From a checkpoint of a small transformer trained on Wikipedia: 12 heads of 32, biases.
Each number is 500 + 50 x the weight over its row's rms, rounded and kept within 0 to 999. Layers, rows and columns count from 0. Numbers have three digits each. The size before them is the row's rms in percent of the matrix's.

# layer 9 attention query, 384x192, rms 0.135, rows 0-99, columns 64-127
088:500488474505584416494453452465439529414575430468546531423518510475523432586564593480508556526467550522491495562474560535558428536534546404524529523561486509487541568447470442490483620421533490
099:459448508428484487463483427422318486573576522500484522457506449504459547475444509472496437469510479544498450478575480430521502618480461513550551531477526492554489487486527524494417445476426574
102:512557522456477454530605462500495530510547460525547518443487600491480573557496521504430523475548507445499429509453517501587570563498489535425411447388459538474518498556556516601491504525472482
099:572534417451416575564505432447561493464517430425608453470479605437537541525474483495483500513474557542617503435433500528448500538551456470494520579577447505522448402424504517530484528480540535
093:558527503531486494481533449502391450584443472608493565531477469457468538492474584548504485472478474484441547484545452476477514395478391555576521462449606582447549446479538501590509578427513524
086:530537547452511461583526530496444576500542450543423412461541509570531499485536446430586570521530449514566499553515442552505513491575605519490492492419507462545519448545502553579524534461559609
090:432394543488526571428503461504454525522491594544465415465591492521469492460553516445453490459509484408430430462464501534486561464475466441505545480464484424444526489588455460531454533430478517
093:532421542603477473533467515576577540507526479522477526453438479598484496517467467428532504514506499481445537476565353577465479612545491480518565526553455537522368490500461632556537453437493472
092:406538452534555429462479523459462597448541576466528594574560519508434462490410520522472549403447530517533561554551541486476505499604491520550459491501511509508527519508546553558496459466549488
092:444519450493530579366497560571469496471497439540575467497446472404542428474466418544575500598421488518496565514504487461449492495520465508534478480492427421553512587568461547445629488514510504
091:425529437489520511479465520483578457526533485508478439480512549499554597490434478522623590559510419492516494515511491360515534457545476494448505406490537476501474593586539536382477440438515504
095:527556490489533529518492492531561517545501451560572548480501485587550422492386506504513447393541536462530497502484524471446553496506371574509561549493467484521411398498609555523481418498425563
101:477544406476438503545459563471439442488461401465597485563464478554489465546451509573559448530479481572491478495559479602485430438519481413504488499519415569544480486506531499477513456541523507
086:539411503471411519441560618434519578468585489546574443546486487413465483502490461507549619559516509470460463408533542483432452531482476453508542416445511462505592508510497498485518520555531460
098:597489481525450537474526516465498503510504445463485590516437528516442491437459525588446510470504527382495479496506441425571501570514519432519535344429398532454494471514448599439578529510406570
095:471469398521504481453448474477561522430484441564549507543573423542486494483521587543469376514465431440547504454457478518409563540469576571425506547441540494479413502547444496495508555484530482
097:430472487515499468517467577498446461562523528541443457509426451571611510509474543535409527450491601532466472456533556517516481406521398598566479479463431520540485490588443453485441398514507450
089:500446599483454477578428498541557512525527550529489445538450426494432455418509476534538410559510576346560510512543536446593518512434484552514480467527520488438468549543562496545455489457523478
091:439496430505574486388555568523496450460483399468497504449616546494467434577495531530527467424435486482466537530571527482509467539457459472490520569493541545495488409573607391496463623578523457
092:490568494392454492490505442539455522481466462552512458466510535518438506498424510486501503391437542553512537594522561377590606537445488539378583437580487531559460564503560478501492434471518450
094:475525498437416541593345460446450469384447434510410498463439548493515483485452513527496573475557530487528498522515379530411446445514359519540511464530485485544543573464520487483466538523461546
092:474483479446521521549354490522471561457452459493518363480406468438563486531454562567530464447486456469420511509536525533498467509508475576545520478507492498449490472545514573487439478536600538
093:510542544561516440589576515458468448490601579405551449512472512402458508600536482444472508595467491408432508441470451451474443595446483499560579514501536485436425442518568506503461400379488556
098:540502600494426445463499478473477517509505482562580492521554482494413490481460437506452503438590554419403414492459541505490426457415493503550387381459484479472439408532457574518549534612559420
096:417474531514565527509512398490609547569543476536532537530389502508509479536450573538586422512551441510513525542470458445552599462494461519512468543446518502487599472521443537443406444490551419
099:379562489535504510425431451438477605519538445421503522446534521469558419479458469463479435478582448442585548406549483654454436549551485463479449475502487494471549503540535472472482594510411521
095:499493444513520517467501460612500459447465486526480449463403363516427582480471494562475592408521489426444449444549558446466515484485543511429594500490397484492439378467482479574514583472492456
100:434480407490477495492447436491404517503535504451505422567583495436500489581550538505487499535522551520614566459593486521512467510526503488470566439534461513508498493501536586548511486583460460
096:484506575516562517451485570456494475521503483488546516472430549471463491501561510454406594470494514567494463523506481435488476475523517599500508575541508501417444490536528616569514495482515476
084:477451453431436534534473592509447536567424554514520408373488479552488472477418533562437487431484420521559477522516468545528473540485542463443477377474516582538544544470508477452517575576513435
094:470509435478488591486509538547426454430524498533526508445530518573571487521560512528504485458538533572446476514514510560582468455446473450404520493477479513402459536492596487436506446512573578
094:446459506499501517481369442514473509443460537386415594529503553500529430517478514453493415506476584533497522604456596435475506556518540452564494530492429477486605477512472484441472447463528539
096:486549665427460469518439606502370522514447559515451464511506417510557494497465485420424571526509566500436512436436536552518535586490439602553436518534487507421382464456484499561515474491514556
098:526632478500486488540451553546469531497408464458520572384508551524607547493485383492478517508381499460529484504548529503470551592479385445436430436463522507545464538495464506523545523623591507
090:477518534526503482412418483461502491547486546450457516485596464419530506454446475502525492475520522516463470585515501576488437603544550540417529473458490557487604526413453464606482489517427500
103:536632447555559526525483526529453532565446439527534528446522589511386519462478545590506597446474426460464490569510446530501473469509504492511541430485525505607455446551595520548525469577523516
097:492482533479456550468457481583545537519532616488496481527529591513519489576509564483579417438564454569597490541446574534559495415517467534442483461511548467459538529542534572497533504453587389
094:512495444553526508376514564461442504454531532542589604540508509574437415471514519529417566521487463538426498497442507460486547418569546513608429544498500479430570533533528454528502528418513502
097:577540382457438522568473486471477551493496418511448487389533608512481526490500652526415535485465482521485506521494483466442569498495479548490432466470516561493577508505472522520452573530522379
092:484514466428513556502414455461420483521473494498407531490508504455503466520466470450511510439559535567448538553514512465554607521548527471487471561470539452555548510480453533462525480469484528
092:493464581435549545523425448492431504495553363541542462482482568401467388552490529481490501465426496479493483565556483509545456493481369525461445419559519503493475385382526532572465493517610555
096:495529522449507536536507557549397473565513484514499471451555466507570474438579433553433527449441542467478494626479577462482527601513417543413565566490438580516593453528528546467591615484513492
099:544491485418611472458528559571591558480476483501546490476476559571522532498431408440544544556538475475489555547471466567431573496462503494469474446414504502529527425489440506534472494423478553
095:474496522479539397540525460506519571552427499580584474501553459566485397408429518560501382417509419497471522449501496501445468428421467463504538500549489535457489503516500473521482549521538522
100:447439504544541352531435550492468500572559455539553487459457483575536435559494494507511607500483469468441435500562523589489520443554536554468551527467450546559499473517499484536542546466517480
091:544407583597580480538509692491473562516489483574387437518490520494545523489558565511519519660479521516571443547502498477401574434537473470544508456488552534463553511635464523467549514501388478
085:535453559603588523530467546546520581499464506531550506431398434590533544578486467548482547448388559534518516535467466515521443543514451517551554493398374499511552446423462533492519504510534565
095:570554427556514530501476522500488436464446441425423485437432531586554551461474458452524481393491465465447487471598355460596508552545484506428517534510548522524518477490517628500451602556535513
090:487443525552492572407567458438487467512557553476474621534479423463550593410480546483543492456521477478451477402453427521575497527490464471423511559471541476536453448519457517446458483499489465
085:328504509518526394465404431552478418476497598554515490513495438453491495473554519540489403489353507564473535471523490513486468464611529573485527543479431516462617459561541513513566405468459448
093:441555456502444481487469502461478516536472578510532446520547505450486527570507533430547413519565501527517557478461492421486566435514479513433493424457482466379574466570495464487546394462517587
092:473486485455441547500507570446428495523370483453552500565535584545547558439587568551538484496472489484467404487524459450474539571405515533517423528520515510491543542531465524428546409400601521
101:559484455472442549430502531436553479494393544537473496511501528463523474480549492480493494451513425561482507442529538479498478492456499519521573519473451435558594581429428518463495485483509564
095:553518593497526507473525506455547502553396455579577470534490502505495475514519496428491448424478431520458466518456588511464498557450554484541521522508537416541472546514377354415471502579580497
093:439492444481518500498452409438441537537577383419495581582464517519591486432599489422463456495466541512505478568473551567523511489472508432449524561481605514467501572486525590584465450466542493
102:383579455479469415486511536516537531403487525471502536548507418497433475517492527592500469474469528453556479455589442542560490541502516576449470530519598490581448527492534535538490511507491517
091:529484456530516523453505543438529526616494558513559469493474540525499564405549398458485509586472464458470482495511555462531558531469520520450488438535472558440475461555486447519558602468423464
094:527495431437484489463494542517506436409544448454544478448528480458499515501534624492485481568500439471570439447587577528444483484464506484571512494552505478560453503494416565604540429507520343
090:546374486558511585585471469518476497476621616552469460506394462584512535506538526529499586473467534498463534530512537497463539477485514511459568517449639475498449521563519471510504528505476538
096:541513399422477554502540551455524516473458604438568523600455468451448426516498508524553478473530434557494523471552521457523448427420453552523461606436601490526587516495606502449429465410547479
092:491639438486518534536464485455517461491522472445548599555524529568487468461575544503496552465427465531564455518459526522396568570477434455517401463459493495490449472553531551423491501464518479
090:527458500490475523434451465494459545522549476544572441488523516514586412521482557481609466528544494483453591502466447553487575482490504418485572482498463506483536681581483465427493553471512420
092:515585546531579433565537516511543492557566585589481617545483495546453363547549574599387545581486551530514476527556435420589513529482532584486516477486536533523463547492514462564482507508584478
087:439492470452437478590518500538500470526583423433470495511437426484463521463461501499522558496549521515482455564464567587568559535493523527540426519542515440530448485490476451499535570532517481
104:457427539593499565505544541547491467516452542484447483550448552422487576413570516513418558539541463427526541598479463499481482554553517576556480401551546584503525559468566477420606460490581427
110:538439477499534412539546506507389498526490488493588570519540514437464529455521461499486595526415428442467495559479524462419476569512516454480529562499454496526567511534567570463525523496526482
108:459488478510580499429522578530457562458573519450455536521486450478480439506562500370477464466618548484395539501502444524480516508410466551503521487558391480518532485528437547566552568531476552
107:455504579531497453481585495451486443462512532430519476499416529563505565476582517523504527614527534478446543538463499513525519528460529568518456528562531501481498555601510481512458430518448510
110:479441524558557540471362481505532475550562479388435508567475545447483545477553506524482537602528429539475506434552509516486559625449572501553395555535552562420496489477435551494468447533542511
105:492573474549576534597518462502455537500392572533536537508462540464537535483459532536572495549435587416492526394491479550495511636538491474494507553469517454459496499468447528473409533491416541
108:488497394505519514565511469407560531480450505519486491568475454394500442518443457452416553577509512509443468454489490392495536449557540534491507544501466486446427433436437459508527493484616535
105:554524463506491487433580521489497452470485434536506531477513541476509561476416560542478516461523340519508492472518426396598462425425439499476459516405461499416482502504462470434449563535434475
106:506419587429468563489564457490519434511472489510500425582494531544490533486470530551452477461358579580466465470488465531521523456493464551570382542476532443471458451476461538456569461561560461
104:611542432575458458507527438432539567581487578528477510549501527539482383479578504503551528528593489578470407558456492512443522565538518473487507416555489471448458480485408556467473430498478421
103:427499492480492443467386485447522525488469569428452528492470553425510481569431428478509541473518468487546480475404487525410482461476537469410490424557458499473459480520435404445562487504576432
107:447513512558485490528501562482481488577486547486515538454483552418463504538551556547528578487483454615545452537591488520483545454513467493424438417552543420500484442567606475559599523435423527
104:565487531517418557571572422536434450528499512403610457519457533333550474524427439494546416467504463512579462529437508445574538536523547528574471518513532411387495501378480493553539620518483542
107:428484563522651546564565544392520436565495502520502515447484463522504570441579544564458524501473438533543493631552517490488529524480371477456501545502430488542477462458365488585450446535451585
109:453561474626477507495462515461465598395540468436413495497439536423495528516549483552570486506496492531499564513570391527458549502521488468568529575405496517474490533520514465548447490525468582
106:604370498500479479598460473496490463546537583486465459516517501517490589490476529502542517496434489558539573409530400337401489544364587523447518416487525508494450509515483463481484492545551522
106:434585474482454520568521515480547545457495527500445530457452503525405507490486483525487462502456560590475505460359467541424570490414482604489541537490509546482575471516554552510528518486542457
106:491509487528496480558492600437445535497444474561428485549512419498484437632557402534451586476472515472532569517486558461573599492473473458541475461511495529523495492538490492547412439503462452
108:514608550589586510536479516499485460469478569469505575496467552514629537552518557499469490525526535511457513476521525481500485468533551511493501480470395392433538528530516469433463540555456524
108:491580495466494549562621460561559564559512563444523520546434475557412521460515570445525479571486442535540518475600525383649469503550544491616510497443500566580498519552497552548589443462508587
112:532530553585468435560489526482513474517537482442481509457502455394420423478519516434528470498511471438532536437425489482422574531536495461494535464548526474542547557518414402525400507496505561
110:447468534598416513488509517546524445471503452553567548473358490388400555431489639560546539532534608450600485469481555522521537490570537534428569442477451430500459575585494533400573543464564576
106:440577485540599670525516491464536433536393526494551547554455499507514383478509508492573441517574498459491584458496502546463575574535449514450541508617511513496404503503532496503490472566522573
112:462460571574459488457431492473516531402467501495462499533536503503379561407494510436520589482467515582478464488486553570468444505533507517557519508473463537537546481394416562469456496416487516
111:381460558583498546454504477490470503445501483494466413486558459535400477478398571528535469565522582512477490498562458413458569500472452548572432487446528538497458521609441580589449563521512508
110:590531493549547443433534513477487571481536499541530563440532433505545517396468487480465564494514536453457525546490525521473423538476556416464521539486485502538487482533477430537486541528455569
114:436486486523593458454588521494559513635561540547486514523491622450493471515407487418521525491393525510467481487542594479501455619465502459550647472497523496466444452526491510471494489512412613
105:501512446436552557415453501537521465434474494569468503562577502412473541604557503464410482453506493489414373490428505494581477589472529471574578447553546456593491474517437482491543519476507477
110:492456388393410503469430472420506493562545468505547480500427380523571532480579574445496535473521558549445432493458445463474498502572457519536445585435527539468474537423617513543496494555552587
107:486574585487587504502479465481547403517459527505561494567584467524508561545520519444574586561495523465594452522505466527543478506584524513488364505544449467532438537511469482423474601462492507
105:584443505541594536537534487540416556519574597472580397440493465422590488500611436559502489530471535525438526500572520625431450536490587508548559465475462522494488431444457479479483439565553524
107:492409538496498602543497577519457471562521509474507508493468466527498385517434428420458528496501624507530584482415468455536540555589491502555490510613456618585511552553447494516525497484512586
099:433490484537481415430448508570486474488526488508496401544412563478470483407486590507520553541564530484513459515563436573492471612454465556452541442441460456596465444435576417527515446451451490
100:570462432481465533492518454555521493545556470576510497408588529589501471551514475623464507505536489475518525476438504428528442507580419491464502452429463513435575568501501521603477490612530558
096:511489515528452460564511481472500481509568451399541478511452408530532468484482512577556556582510498429430526569520489540380506418524437429412489460427412396551438506513527624547518473558463482
098:578461432574405526456558490506550457493512453482536505556476431490448449527424513474504426463531471451529541446524458469418510544502559466498432425474530483471564530530544534496558423471399480